{"head_dim": 64, "qk_norm": false, "bias": "all", "tie_word_embeddings": true, "init": "normal", "init_std_qkv": 0.0561, "optimizer": "soap_variant", "lr_head": 0.00786, "warmup_steps": 200, "doc_mask": false, "max_steps": 3187, "dataset": "wikipedia_en"}
Each number is 50 + 10 x the weight over its row's rms, rounded and kept within 0 to 99. Layers, rows and columns count from 0. The size before them is the row's rms in percent of the matrix's.

# layer 13 MLP gate, 448x128, rms 0.0812, rows 72-108, columns 64-127
095:40 52 54 43 43 57 59 69 43 51 53 50 61 41 49 59 71 62 37 53 64 40 57 61 48 68 61 61 41 59 52 60 38 42 59 70 79 49 61 42 58 39 38 44 52 43 70 41 39 48 55 47 60 45 69 56 62 52 50 60 39 50 49 37
099:49 49 47 43 27 63 51 36 52 63 50 39 43 43 50 63 60 36 55 44 28 58 46 38 45 43 43 62 66 51 67 38 53 64 60 44 47 53 62 51 58 43 53 50 58 48 35 60 53 51 65 44 59 51 42 66 64 53 35 67 48 40 56 55
100:39 53 46 54 47 45 48 59 47 34 61 45 56 55 51 37 50 46 53 51 65 43 52 54 58 60 66 53 38 48 46 46 37 49 39 47 58 47 56 56 35 54 42 60 44 55 52 62 65 44 41 48 37 47 29 47 49 31 50 45 47 68 53 34
099:38 49 71 43 51 33 44 54 36 53 35 47 56 62 45 32 58 36 68 73 45 51 49 72 56 58 28 44 34 51 45 43 65 55 38 59 53 68 52 67 61 59 51 65 53 56 60 58 53 45 73 48 38 41 52 41 50 38 50 39 54 49 50 58
104:57 34 52 55 39 60 51 65 55 48 40 41 64 55 48 47 53 55 65 44 46 43 45 48 49 36 44 43 52 42 36 49 27 38 48 43 36 54 53 22 41 58 58 43 56 52 52 44 65 40 57 42 44 45 60 44 29 51 43 56 52 62 55 36
110:52 41 51 31 30 66 61 40 38 62 47 63 48 37 54 50 46 40 61 57 58 47 49 63 39 52 54 37 61 57 61 56 32 51 68 67 40 49 50 51 50 48 63 26 45 60 59 47 42 47 47 49 55 50 51 49 52 57 47 54 55 41 58 54
098:40 35 51 55 50 39 48 54 50 56 47 56 65 62 52 59 63 43 40 36 43 40 47 38 37 50 34 56 51 49 36 55 46 30 39 46 29 56 50 43 52 36 39 39 55 59 72 48 40 62 46 57 65 44 64 46 62 57 66 33 50 49 36 62
103:30 53 63 43 43 44 62 51 56 68 52 57 60 59 39 58 63 52 33 43 63 22 50 54 47 62 59 39 51 55 53 61 49 66 65 68 29 35 57 34 59 69 38 44 50 60 43 43 49 42 44 47 41 40 40 28 56 61 60 44 47 56 60 47
106:44 34 38 47 30 54 61 49 65 68 53 57 52 63 48 48 56 63 58 64 44 47 43 50 53 58 67 57 48 45 60 53 53 56 49 44 55 26 33 50 44 52 57 62 47 52 55 45 43 60 57 52 40 53 57 22 54 56 48 38 57 60 54 43
099:43 43 65 42 50 66 45 36 54 62 49 45 52 59 46 46 50 51 53 47 53 52 44 54 50 33 42 45 48 56 54 34 24 57 30 74 45 71 34 36 51 45 39 64 53 56 38 55 59 58 49 51 47 53 59 55 56 62 61 53 61 56 47 47
093:47 54 57 32 42 54 40 42 38 51 59 56 49 40 49 51 54 45 79 56 48 50 47 37 61 47 50 45 57 48 51 54 53 43 37 63 42 64 38 39 39 46 37 47 30 45 68 46 44 50 43 45 36 57 52 51 49 46 40 49 52 45 54 65
107:57 68 46 43 69 62 36 50 52 37 50 55 49 42 54 42 38 45 49 38 54 33 34 44 51 51 55 58 44 46 66 52 50 65 39 55 55 46 37 63 54 35 48 57 54 55 51 45 71 35 46 37 50 63 33 38 56 37 47 62 68 43 64 40
098:47 51 39 63 57 73 59 43 44 56 32 48 46 42 37 50 42 52 46 45 46 39 43 49 55 35 46 54 45 38 47 49 20 54 38 55 51 41 46 40 42 47 53 51 79 43 61 39 53 50 53 48 45 51 62 47 50 46 56 67 44 38 58 40
095:43 51 64 40 53 61 54 27 46 41 62 29 45 54 54 41 50 45 60 51 62 44 54 42 35 62 44 51 41 29 42 53 49 48 46 61 62 54 62 45 41 71 53 54 34 42 49 54 57 51 59 60 52 48 31 60 40 50 56 56 54 64 43 59
099:62 45 47 49 56 68 60 39 43 59 49 63 34 41 43 49 52 40 26 49 48 46 54 59 47 51 61 48 36 43 50 49 35 50 50 46 50 35 61 54 55 45 51 78 53 48 47 61 48 21 58 56 39 64 68 35 49 40 62 51 51 46 50 56
104:58 52 51 54 32 46 46 42 40 51 54 59 44 49 45 46 57 50 54 41 59 44 55 74 51 48 50 49 56 56 34 34 40 31 49 61 49 61 44 40 61 54 47 56 63 52 59 54 62 51 27 45 59 71 31 46 56 39 45 53 61 54 50 61
096:63 49 48 33 40 49 49 62 49 51 45 47 60 35 69 41 43 41 56 46 61 56 59 44 64 51 29 55 46 58 48 58 55 51 51 38 63 56 46 52 69 40 42 43 38 51 52 39 56 54 53 61 38 51 66 34 51 37 25 41 27 52 54 68
093:70 32 40 59 48 38 39 67 46 48 60 60 49 54 68 57 54 44 32 51 59 48 55 46 47 53 53 56 74 62 46 55 52 62 44 43 50 31 58 49 52 62 63 40 47 45 52 27 47 60 63 56 55 75 44 41 57 40 65 42 53 68 64 56
105:39 43 66 36 42 51 63 52 57 39 39 55 59 60 49 41 38 57 61 56 55 53 56 51 62 37 37 45 40 63 52 35 50 46 33 42 47 55 55 27 38 36 63 38 44 45 48 48 58 36 59 51 52 63 54 60 42 48 52 52 52 37 57 64
099:43 36 32 75 50 50 47 48 56 55 56 48 38 54 68 34 50 45 48 42 67 36 48 63 47 62 45 38 33 58 56 64 50 63 50 32 72 51 57 48 57 50 41 56 45 45 49 27 42 54 60 59 59 61 54 46 53 39 47 65 40 57 42 39
102:65 56 31 37 50 41 56 55 58 50 49 47 36 46 48 39 31 68 57 43 50 65 71 58 47 39 47 45 44 35 50 35 33 34 50 59 56 62 49 53 40 45 64 51 54 40 50 51 46 58 56 63 54 51 55 39 46 49 62 50 30 39 42 38
100:45 52 37 58 54 57 54 68 36 70 75 51 65 52 38 50 58 38 46 43 45 41 56 55 49 77 54 59 38 54 49 49 36 67 57 46 68 53 61 19 45 38 50 49 58 39 43 52 63 59 54 56 40 36 71 62 59 70 52 49 65 40 55 41
102:43 50 59 45 44 59 48 58 59 43 65 27 62 44 40 38 46 50 50 48 49 31 47 52 56 36 45 33 36 39 52 50 48 42 68 65 57 40 43 56 36 51 49 50 38 61 71 33 39 43 51 43 43 46 44 51 41 24 49 48 46 52 52 53
096:25 59 48 58 46 47 70 56 66 48 56 57 44 54 65 45 46 59 59 55 44 49 39 30 40 65 71 57 62 61 35 49 41 53 43 41 43 30 64 57 57 51 58 70 51 52 57 60 48 48 41 39 47 51 58 54 56 61 52 49 36 56 63 49
103:36 56 38 48 48 59 49 32 56 55 45 38 64 59 59 57 39 44 51 60 49 55 58 58 74 53 57 61 57 51 43 36 43 47 44 63 42 40 40 52 42 47 47 45 41 46 50 58 51 46 42 39 51 48 44 63 52 30 35 47 48 48 49 58
102:47 30 57 39 65 41 39 50 42 58 56 64 48 49 43 53 42 56 54 44 36 62 58 28 46 49 52 36 69 51 47 53 52 39 49 50 56 57 66 48 69 55 53 43 45 50 50 37 39 52 55 80 54 62 51 31 35 45 64 44 51 47 50 57
099:58 42 52 36 27 42 34 49 26 50 48 60 44 41 37 32 55 52 47 47 54 59 38 57 55 54 63 36 44 50 55 56 51 52 57 53 51 66 58 49 30 52 34 46 57 62 55 23 61 46 55 39 50 60 60 37 51 38 39 43 42 65 40 46
095:52 36 50 50 41 50 43 63 61 60 47 32 59 31 54 55 39 43 64 53 60 48 63 42 47 65 58 50 50 52 42 51 40 73 35 50 36 35 57 56 62 37 28 56 63 69 63 48 47 48 57 38 42 63 40 54 41 58 44 56 58 53 27 30
097:38 36 43 42 64 43 49 50 55 61 46 56 70 43 46 34 48 51 26 38 37 49 46 57 52 65 48 53 50 68 41 25 53 58 53 51 41 50 62 40 48 54 53 47 52 52 44 63 51 55 42 50 40 59 51 46 47 61 74 66 46 54 53 61
096:55 25 40 62 47 55 58 56 76 48 60 35 57 60 42 46 49 47 58 57 33 45 53 54 56 40 56 57 65 31 55 62 42 61 49 61 38 26 62 39 29 58 47 55 55 49 64 45 61 67 45 49 38 48 66 58 43 46 62 43 49 37 54 60
101:52 51 35 55 46 54 66 48 35 71 61 44 48 56 56 63 55 63 56 33 54 36 44 45 26 38 56 55 62 47 43 53 44 48 50 30 37 54 56 38 59 57 54 51 61 66 72 60 66 51 39 45 45 60 54 48 56 55 46 55 33 48 39 33
099:54 43 61 35 56 55 34 40 44 53 56 55 50 39 34 57 54 55 59 42 50 45 50 42 36 44 43 36 63 53 48 44 43 51 39 63 54 46 69 43 50 45 56 38 61 68 63 41 41 36 46 57 45 62 55 70 70 58 35 58 41 58 56 52
095:64 47 46 51 53 67 46 46 45 51 45 42 33 53 47 55 67 40 49 58 53 60 52 53 55 57 50 56 40 54 44 39 45 63 51 55 49 36 47 52 43 64 57 54 44 45 48 63 54 55 57 37 49 49 44 48 39 43 40 67 51 69 46 68
092:40 45 66 53 61 32 38 70 44 51 45 42 41 61 58 49 49 56 48 49 36 56 35 47 52 34 55 59 48 52 55 58 39 58 73 54 60 45 63 50 54 36 50 64 56 38 50 61 51 42 53 65 39 47 41 42 63 58 36 62 39 52 64 66
099:46 57 48 50 30 52 57 40 38 43 49 54 50 44 38 51 60 57 52 60 65 51 57 46 42 58 48 59 37 45 57 37 64 51 35 65 52 47 53 57 62 57 56 55 52 49 51 49 53 38 47 54 47 52 64 36 34 58 56 32 53 65 50 66
095:46 46 49 67 51 52 59 58 55 63 44 53 50 38 40 47 57 60 59 47 56 53 64 42 51 46 43 58 46 41 43 52 34 59 63 57 79 49 41 47 43 37 60 58 50 39 40 42 63 57 34 42 45 51 72 50 45 36 45 67 40 59 62 49
107:54 54 50 59 55 61 43 44 59 52 48 60 61 42 50 44 45 49 56 45 44 45 60 47 56 42 62 70 50 60 63 31 56 55 51 50 60 37 40 56 43 50 52 48 43 38 38 35 46 69 43 47 30 41 61 43 42 25 33 49 41 48 45 48
# layer 13 MLP up, 448x128, rms 0.0788, rows 72-107, columns 64-127
098:32 42 56 56 59 40 52 62 32 57 44 67 31 49 52 47 51 80 46 62 50 50 50 45 47 58 60 47 54 42 42 51 63 46 47 41 52 37 52 32 53 42 58 44 39 61 57 55 48 40 51 65 51 56 52 62 51 43 40 41 50 67 52 53
102:49 29 40 34 49 58 62 43 60 53 53 58 33 60 67 50 28 46 60 57 34 46 50 53 58 60 57 74 32 49 53 36 39 47 42 53 55 63 56 49 64 47 52 45 52 36 61 57 52 65 51 34 44 50 36 55 64 69 61 50 60 58 67 59
104:58 45 40 53 69 61 39 60 65 62 39 59 49 53 59 46 40 66 42 38 53 65 58 46 53 25 48 59 52 58 60 57 62 67 50 62 49 57 63 39 54 41 53 53 55 40 47 58 54 35 46 58 64 51 42 57 44 51 54 53 26 63 36 39
100:48 44 50 38 36 62 50 54 41 54 35 43 51 33 43 56 61 60 44 35 49 41 53 37 60 65 49 68 50 35 43 41 44 60 40 39 49 49 62 53 43 32 32 57 67 43 31 57 38 64 41 58 55 49 62 50 40 55 50 61 45 56 60 56
102:30 46 55 45 38 70 42 53 59 51 39 52 49 54 77 47 48 60 44 62 35 41 55 48 63 25 64 47 40 37 43 57 53 49 47 42 39 56 53 53 57 57 55 50 56 47 59 51 62 45 47 39 50 49 53 43 55 62 34 44 63 47 32 46
105:30 53 43 41 54 47 43 60 42 39 38 32 49 55 50 50 53 60 65 56 64 71 59 37 45 57 61 51 57 50 33 48 61 68 73 58 57 30 62 44 44 63 53 61 44 40 41 58 39 42 58 44 48 45 56 50 47 43 36 37 49 49 37 52
107:54 53 77 35 44 40 64 33 55 51 53 62 66 39 63 24 40 46 63 36 54 51 45 52 53 49 52 31 47 37 68 34 50 53 42 32 49 46 51 45 52 55 51 70 40 41 47 45 41 58 64 36 46 31 49 50 64 40 44 62 62 58 71 45
100:37 42 58 47 49 48 50 49 49 55 47 27 62 49 69 59 54 47 51 43 52 48 67 53 31 40 54 47 37 50 61 60 47 45 38 38 59 53 30 38 51 52 31 60 64 73 64 46 56 49 53 46 38 41 45 50 40 60 59 67 56 34 57 35
109:36 54 40 44 41 58 43 47 50 55 64 43 51 50 59 43 52 65 40 47 44 41 28 44 37 31 51 52 62 40 60 40 48 59 44 36 49 58 60 57 47 55 54 41 40 56 54 48 57 52 49 52 43 51 68 47 51 36 55 58 41 44 49 41
102:62 55 69 48 38 36 48 54 64 44 60 58 58 44 49 46 48 30 51 65 58 40 46 54 49 58 46 48 53 48 30 66 54 69 50 55 63 53 40 39 33 39 66 39 45 55 44 69 37 44 52 60 52 53 31 58 49 56 57 62 55 57 47 60
091:50 51 55 51 63 53 45 43 57 39 52 31 45 31 60 50 61 62 56 62 45 48 66 59 46 67 56 41 52 61 38 38 38 44 47 49 56 44 57 43 31 55 47 38 42 56 47 37 64 45 58 66 47 52 48 63 54 38 55 46 36 38 52 43
104:37 36 42 46 37 51 66 45 51 68 48 33 39 38 55 47 39 30 52 59 35 60 38 50 50 59 39 43 69 55 48 52 66 49 49 45 52 40 64 33 75 42 40 34 65 52 69 39 43 41 40 49 44 41 55 54 50 49 54 47 64 49 56 24
098:43 56 49 58 28 45 61 54 42 39 63 42 34 51 63 68 38 68 70 30 65 46 62 56 40 63 60 48 49 37 48 51 42 53 64 58 48 56 49 61 53 67 49 43 65 57 47 70 51 39 44 50 51 56 60 63 41 50 52 61 59 55 39 48
092:34 48 59 66 61 62 41 43 36 47 47 68 62 57 52 51 58 61 50 61 48 31 49 34 44 52 32 45 56 43 35 45 41 65 40 58 41 59 52 41 58 57 55 57 42 48 55 49 55 42 55 55 61 65 61 55 66 63 58 44 55 59 46 71
099:50 45 61 58 56 56 54 62 62 41 59 57 52 38 34 67 68 39 54 44 40 52 58 56 66 51 48 45 54 52 36 51 64 60 39 55 59 56 52 26 41 54 52 21 43 29 53 45 41 41 56 69 30 55 48 31 43 48 47 49 32 49 53 47
103:64 46 56 42 44 50 48 53 44 58 54 49 66 53 53 71 34 51 40 41 67 29 54 41 52 57 64 41 56 65 51 61 43 39 50 32 48 36 37 57 56 36 45 67 48 35 48 40 49 48 57 55 53 49 54 67 49 56 31 46 52 46 43 53
100:58 45 32 43 54 57 44 53 67 41 65 30 41 56 59 53 53 57 43 55 54 53 51 59 47 45 53 66 63 45 51 50 31 43 43 54 49 43 55 43 41 46 60 40 42 52 34 59 52 47 55 66 64 28 59 56 44 34 54 55 50 55 45 46
097:61 56 57 49 52 55 37 44 43 73 31 46 58 49 57 73 42 64 51 58 53 47 53 59 42 45 43 60 51 43 56 42 56 42 42 49 42 54 65 65 55 39 45 43 56 45 48 35 37 52 57 66 49 20 50 43 64 45 44 34 58 55 45 62
104:51 54 66 53 33 45 49 56 45 58 49 45 53 69 52 39 64 64 53 61 39 52 65 74 45 40 62 51 57 55 43 44 58 59 48 61 50 19 28 52 57 70 47 60 55 36 55 62 54 58 54 44 43 54 50 47 60 57 79 54 33 54 36 51
101:35 57 49 49 51 45 48 45 53 36 61 58 48 53 57 38 47 62 50 43 37 54 63 49 39 54 57 39 48 57 39 59 56 45 40 57 60 33 39 31 50 45 59 58 52 56 54 38 56 48 76 53 45 60 27 60 58 51 48 42 46 67 40 59
104:52 57 40 47 53 51 43 59 32 37 46 23 49 37 54 36 51 48 28 53 36 48 61 66 57 45 59 56 47 38 53 46 41 43 57 47 56 42 41 36 48 65 35 48 76 52 52 57 47 50 45 49 63 66 55 49 35 56 65 47 50 62 32 47
101:35 65 48 63 63 46 55 48 61 43 48 42 36 49 51 70 54 57 58 73 60 57 50 55 52 45 58 47 46 36 54 51 43 56 53 56 48 81 47 47 61 44 50 50 52 45 51 34 60 54 39 59 62 66 62 61 33 47 62 42 61 30 49 48
105:55 31 72 54 67 45 44 39 45 51 44 47 56 42 43 39 40 45 41 71 22 52 59 39 41 57 34 45 58 49 23 40 47 36 71 46 58 60 59 45 55 49 68 58 51 40 51 46 58 56 60 40 62 62 52 48 66 54 62 52 46 61 54 38
098:34 40 40 40 30 45 37 29 48 55 53 52 45 69 51 54 36 53 37 47 54 59 46 49 49 57 55 51 62 45 63 36 51 49 52 61 62 57 53 52 54 41 53 37 53 58 60 51 55 50 52 62 37 42 78 53 60 38 43 57 33 51 46 43
105:61 57 29 61 36 38 36 50 58 60 58 44 44 56 48 38 59 69 58 61 38 73 46 58 53 42 50 62 64 72 49 43 59 59 58 62 56 42 46 57 73 49 57 53 45 30 55 46 49 30 37 62 63 39 50 42 35 58 45 58 49 46 61 35
102:63 75 45 53 54 62 39 44 47 40 52 54 44 42 63 53 58 40 55 48 64 41 51 65 64 63 37 41 27 50 53 50 63 47 56 45 43 59 58 52 46 41 28 46 40 45 34 38 39 37 58 53 61 40 53 41 50 33 42 44 30 50 62 47
101:47 41 44 35 53 58 32 56 39 47 46 47 58 43 62 59 69 48 59 64 45 46 71 43 61 48 45 56 54 53 44 55 51 57 29 33 42 47 40 56 45 65 41 59 45 45 57 43 51 64 59 46 55 42 65 49 46 44 44 58 66 54 50 47
095:50 44 52 37 57 44 49 29 57 55 43 44 48 48 51 61 49 54 46 55 52 48 38 49 51 65 56 44 66 42 64 38 43 73 42 52 46 35 31 45 61 73 43 46 48 64 34 56 53 52 38 68 59 59 40 60 64 33 69 53 51 50 55 63
097:49 51 49 37 66 37 50 48 60 72 31 53 40 46 61 70 66 34 61 47 64 47 56 61 52 33 55 49 69 41 41 62 33 36 44 39 44 52 45 59 55 53 45 52 55 45 59 51 38 69 43 39 52 68 40 35 51 62 46 41 32 41 56 59
096:48 47 60 42 56 55 45 58 40 39 40 53 40 57 63 61 65 65 53 39 56 59 51 42 49 51 46 42 47 62 50 39 57 60 58 53 53 42 58 58 81 41 29 25 56 42 56 64 61 35 44 54 34 60 65 55 36 56 72 70 55 53 42 47
103:39 50 44 37 57 48 29 60 49 38 37 54 53 59 52 54 60 60 62 38 54 39 44 29 40 50 45 36 76 43 37 42 71 59 34 46 57 49 49 72 40 58 45 55 50 54 68 59 49 51 39 62 51 68 29 58 57 54 32 50 45 66 44 63
102:47 65 59 69 51 40 44 45 38 53 40 54 60 62 59 55 29 26 36 49 40 59 59 69 62 25 51 36 50 66 59 41 42 49 48 47 56 48 43 46 52 57 54 34 65 44 44 61 62 59 39 41 66 72 34 49 38 51 52 44 48 38 52 49
094:53 67 50 35 64 48 59 45 49 48 46 32 53 37 46 46 64 54 51 36 56 56 33 45 52 38 72 53 42 50 48 44 52 57 54 49 44 43 62 42 57 34 69 55 63 56 45 59 49 58 42 40 28 41 52 46 44 53 59 55 64 46 59 25
094:44 44 44 74 40 54 57 38 37 49 47 38 62 37 52 60 53 46 62 45 25 48 58 46 63 48 59 54 40 37 39 37 52 38 65 45 43 39 46 64 47 58 45 47 48 43 40 59 37 63 54 41 47 45 25 49 62 49 41 42 37 61 61 36
094:54 48 46 44 66 50 54 49 45 45 56 57 51 57 53 63 44 45 60 57 55 58 55 58 57 61 42 48 69 52 64 44 42 39 46 40 35 58 60 53 33 54 55 44 71 61 45 41 39 45 58 49 36 54 42 64 56 62 58 20 51 53 52 77
102:53 53 52 67 58 70 58 59 46 29 53 63 60 56 54 33 64 30 46 55 50 46 66 44 36 60 52 41 37 43 40 36 64 69 45 50 43 73 46 45 56 49 49 43 62 45 46 67 45 69 62 31 53 45 47 56 50 50 38 42 35 48 52 48
# layer 13 MLP down (transposed), 448x128, rms 0.0804, rows 72-107, columns 64-127
105:45 34 52 42 61 61 51 68 47 55 69 60 57 52 50 52 42 66 53 46 54 45 37 37 58 61 60 53 55 41 36 65 52 56 66 52 46 69 33 54 48 61 46 42 47 56 70 44 50 54 62 67 39 54 52 47 39 47 50 57 55 33 47 44
100:58 41 36 48 52 37 30 32 58 48 70 60 62 49 39 40 54 51 58 55 64 61 38 47 49 46 59 35 60 58 52 62 58 73 46 37 40 48 35 40 32 55 52 57 44 51 53 57 46 41 44 46 52 41 58 49 66 52 43 46 64 51 27 34
097:48 63 61 47 34 40 59 40 27 38 56 66 62 48 61 65 52 33 55 57 36 35 47 41 41 54 55 32 47 63 61 58 51 57 51 61 39 35 42 57 48 42 42 61 53 55 59 52 39 54 41 40 53 40 54 58 44 67 53 43 37 53 51 70
097:61 51 42 46 58 40 51 36 59 56 41 56 49 44 40 36 63 53 49 50 67 61 30 68 52 52 51 46 60 37 77 52 57 39 40 58 34 44 34 56 58 59 50 42 48 63 59 54 55 32 58 54 48 53 58 43 56 44 51 54 40 38 52 63
098:35 59 47 55 58 48 53 38 59 48 65 39 49 43 50 50 65 47 36 50 51 44 72 31 39 38 50 31 51 55 43 57 55 60 51 54 52 54 47 68 57 41 45 37 33 67 39 39 45 54 20 46 43 59 49 60 48 45 53 61 53 59 66 45
103:60 35 51 60 54 46 33 49 55 48 67 56 49 48 61 47 45 41 65 44 56 37 49 46 65 31 43 63 66 60 62 64 60 39 26 43 34 59 57 42 52 39 42 40 48 38 48 60 51 40 48 55 56 59 51 53 52 35 66 50 56 57 61 46
107:49 35 43 48 39 51 47 31 37 64 37 53 38 56 38 62 69 42 59 56 46 56 31 48 44 63 43 38 37 51 58 35 61 39 43 55 58 33 54 54 53 23 45 33 56 55 49 63 41 40 55 49 43 29 59 44 46 51 57 54 49 50 55 48
100:67 65 49 40 50 47 47 39 46 52 60 63 46 45 52 55 55 42 50 46 52 63 44 49 50 59 59 63 76 57 55 41 52 53 46 61 51 51 54 69 47 44 66 56 68 71 58 45 66 44 55 46 42 63 50 39 49 60 51 41 54 55 55 58
108:48 47 56 70 49 43 44 54 45 36 28 61 54 43 42 41 45 25 42 57 34 42 46 50 66 47 58 55 64 45 47 42 55 52 63 45 71 43 29 60 49 53 58 49 55 49 44 49 65 54 43 51 46 57 37 32 60 48 62 38 54 44 66 67
104:48 56 45 61 67 47 54 32 50 53 58 50 53 37 41 61 53 59 34 52 68 55 48 37 52 51 50 69 44 56 48 44 50 40 65 50 31 45 53 62 58 55 21 47 38 69 69 40 73 61 43 36 42 50 51 52 63 48 50 39 73 46 49 56
097:36 58 54 56 60 42 45 38 51 57 60 45 56 53 56 44 36 38 42 59 37 47 42 49 27 55 48 46 61 42 47 35 54 50 40 55 56 29 50 59 40 59 40 64 58 56 48 46 51 48 53 43 25 70 37 46 41 53 51 54 54 48 55 51
100:46 46 55 42 66 52 39 45 59 37 60 71 58 43 50 32 48 55 50 36 68 51 46 52 45 71 48 68 43 49 72 53 46 48 42 34 53 42 50 67 62 36 54 36 51 37 30 51 64 54 49 47 61 38 33 54 67 43 54 53 60 56 74 58
101:49 51 56 49 53 69 55 60 63 54 58 60 47 64 46 48 52 62 67 63 42 64 41 66 54 46 42 57 67 33 54 41 54 47 50 39 59 46 71 51 74 42 61 51 45 49 36 38 61 54 49 46 58 58 55 51 41 53 54 51 56 60 43 62
100:47 56 27 51 41 43 66 66 49 24 47 58 44 52 57 34 29 49 41 32 59 59 39 52 64 60 43 51 51 61 52 41 53 42 64 42 53 50 52 62 52 44 58 46 49 63 46 52 48 62 34 50 47 53 46 54 41 31 64 62 65 44 49 53
100:57 56 51 53 54 57 45 54 42 57 28 61 53 36 56 45 59 49 42 45 62 44 51 31 53 54 60 50 62 62 41 67 37 59 29 59 64 47 60 62 49 51 68 66 52 63 34 59 50 67 26 31 47 42 68 53 42 41 56 48 54 46 43 37
106:48 44 64 45 65 64 55 43 55 59 52 35 57 59 45 73 36 45 44 53 50 34 59 52 72 73 32 69 47 36 44 48 45 45 48 51 45 44 64 56 51 69 41 56 36 50 44 33 53 73 44 61 41 56 49 56 56 51 50 58 34 42 44 51
099:44 75 57 61 37 38 63 45 60 65 47 48 41 41 64 42 48 40 54 38 60 45 57 60 51 61 50 64 51 41 59 46 40 46 36 48 51 59 62 54 39 45 65 67 41 42 41 54 42 55 49 45 37 45 52 44 48 51 30 48 54 83 52 67
098:56 57 48 57 47 56 51 56 46 54 73 49 39 59 64 39 44 52 44 41 64 65 35 56 37 60 45 50 40 63 77 47 30 53 45 57 58 60 37 48 49 54 43 59 47 43 52 47 56 43 58 46 45 68 50 60 63 51 77 58 50 47 75 54
107:48 60 57 50 64 37 48 59 41 47 46 41 45 51 51 54 59 51 41 63 57 56 47 40 67 38 47 59 60 49 46 38 42 51 54 40 70 60 79 54 42 44 65 44 66 73 49 46 55 48 38 64 52 51 50 69 43 53 55 35 61 54 48 55
099:63 42 51 46 35 40 51 58 39 57 51 49 67 74 72 54 45 52 49 37 47 51 58 43 28 38 45 66 44 49 53 53 59 42 61 40 40 67 42 65 43 44 51 49 34 56 43 61 43 50 42 45 50 62 51 47 48 68 56 44 46 66 40 48
103:40 69 60 46 58 53 48 61 18 32 40 45 56 58 44 52 32 38 52 54 39 52 29 35 53 47 43 51 58 57 68 61 52 51 49 66 46 47 35 42 48 60 57 70 65 56 55 43 52 44 82 51 51 55 30 54 31 54 50 55 47 53 43 59
102:44 46 25 41 48 45 48 33 50 46 60 57 60 52 45 41 66 40 36 55 56 65 63 58 47 59 46 55 40 44 44 66 56 37 54 72 60 59 65 48 43 46 56 48 55 51 47 43 39 51 48 53 27 76 55 39 57 43 47 40 64 48 44 51
110:20 43 43 41 39 49 50 52 75 41 41 57 46 62 49 38 57 50 51 50 40 46 59 50 31 44 54 50 48 60 58 64 59 47 43 60 51 48 68 30 57 45 60 45 48 50 38 43 39 57 46 52 66 45 38 58 49 31 47 68 75 35 47 46
099:54 53 53 75 41 74 48 45 54 39 43 45 55 29 59 58 12 49 45 60 58 43 48 68 62 48 40 52 35 55 49 58 69 34 43 57 64 62 39 49 39 54 42 44 60 61 50 40 54 63 50 55 50 55 38 56 49 43 56 50 40 38 34 54
098:32 51 48 39 57 50 54 45 39 56 45 67 58 52 57 55 37 63 46 42 37 59 67 53 46 56 50 38 53 60 55 50 38 54 35 46 71 42 50 50 68 52 45 47 49 38 65 49 39 66 39 42 53 52 43 46 68 58 54 47 42 54 42 38
102:45 64 59 47 38 39 54 47 62 59 53 53 60 68 46 48 45 37 52 64 53 40 62 49 60 45 56 59 62 61 37 52 42 58 45 48 56 46 39 26 34 50 57 43 38 43 54 59 61 66 43 53 57 62 50 51 56 50 39 60 57 71 32 51
101:39 46 51 34 56 57 57 36 51 61 47 44 53 56 29 62 50 41 51 39 45 56 50 38 52 51 51 59 62 60 52 45 54 38 37 61 65 42 42 44 67 66 73 57 49 43 37 39 57 57 50 61 47 50 64 35 51 62 57 37 50 40 67 38
098:71 43 30 50 48 35 58 48 41 59 51 53 59 60 53 45 55 55 40 59 56 55 36 49 46 39 66 60 42 47 50 64 83 57 55 64 57 53 70 48 38 35 59 44 45 44 39 53 66 41 57 43 63 55 39 50 54 43 37 52 45 21 56 52
098:51 41 44 49 48 39 45 42 28 51 46 51 48 37 46 40 50 42 40 54 53 60 46 39 54 52 53 55 47 47 52 50 78 63 59 50 46 57 52 56 68 51 46 42 64 38 56 42 57 53 37 53 34 64 67 43 66 44 53 37 57 41 50 59
097:38 57 57 44 46 39 46 32 53 53 54 56 55 58 49 51 56 43 57 48 69 47 59 61 42 73 49 48 44 37 37 49 50 39 52 38 32 59 26 43 55 49 60 41 37 59 46 26 58 49 51 37 64 46 53 46 67 47 24 37 50 61 57 60
103:69 44 47 70 42 46 49 60 71 37 57 41 52 33 53 42 46 42 49 37 59 56 51 32 36 46 71 74 51 49 44 56 53 48 26 47 50 41 51 45 44 39 56 54 57 50 46 48 39 36 35 43 51 60 38 69 63 48 43 72 48 63 43 58
099:49 44 39 40 47 49 58 49 48 55 58 36 43 57 50 49 60 59 70 52 72 66 66 51 57 78 44 59 39 38 47 63 36 55 64 46 36 43 46 50 46 49 45 45 37 47 26 58 58 52 56 54 58 36 65 43 47 46 42 55 39 50 45 50
092:46 42 43 45 42 37 55 58 56 66 49 48 31 54 52 39 51 48 29 46 51 31 21 56 38 50 42 63 30 63 35 45 44 65 63 48 53 42 80 63 51 56 32 55 60 56 65 55 53 59 70 37 60 53 49 63 49 37 46 49 48 46 35 48
094:52 55 40 59 43 48 34 58 51 31 58 52 54 57 67 43 78 48 70 63 39 52 31 52 60 45 56 37 38 54 43 62 32 57 32 52 46 53 52 54 47 40 47 41 47 35 50 63 50 58 51 45 77 45 53 60 45 54 51 39 64 48 62 61
102:51 41 42 49 55 57 47 62 36 64 44 37 55 44 44 54 53 67 43 41 39 61 57 35 42 50 56 48 63 52 35 50 56 48 41 62 50 40 55 57 41 72 58 43 42 59 32 54 51 59 62 46 57 57 61 42 50 70 52 49 49 55 57 34
104:54 68 54 29 48 46 46 58 52 46 54 46 41 55 43 45 53 46 70 57 54 68 42 52 58 72 54 62 47 36 61 66 34 54 52 40 49 50 68 41 50 74 43 39 44 46 54 53 67 51 44 31 55 45 44 54 48 37 40 53 42 63 42 61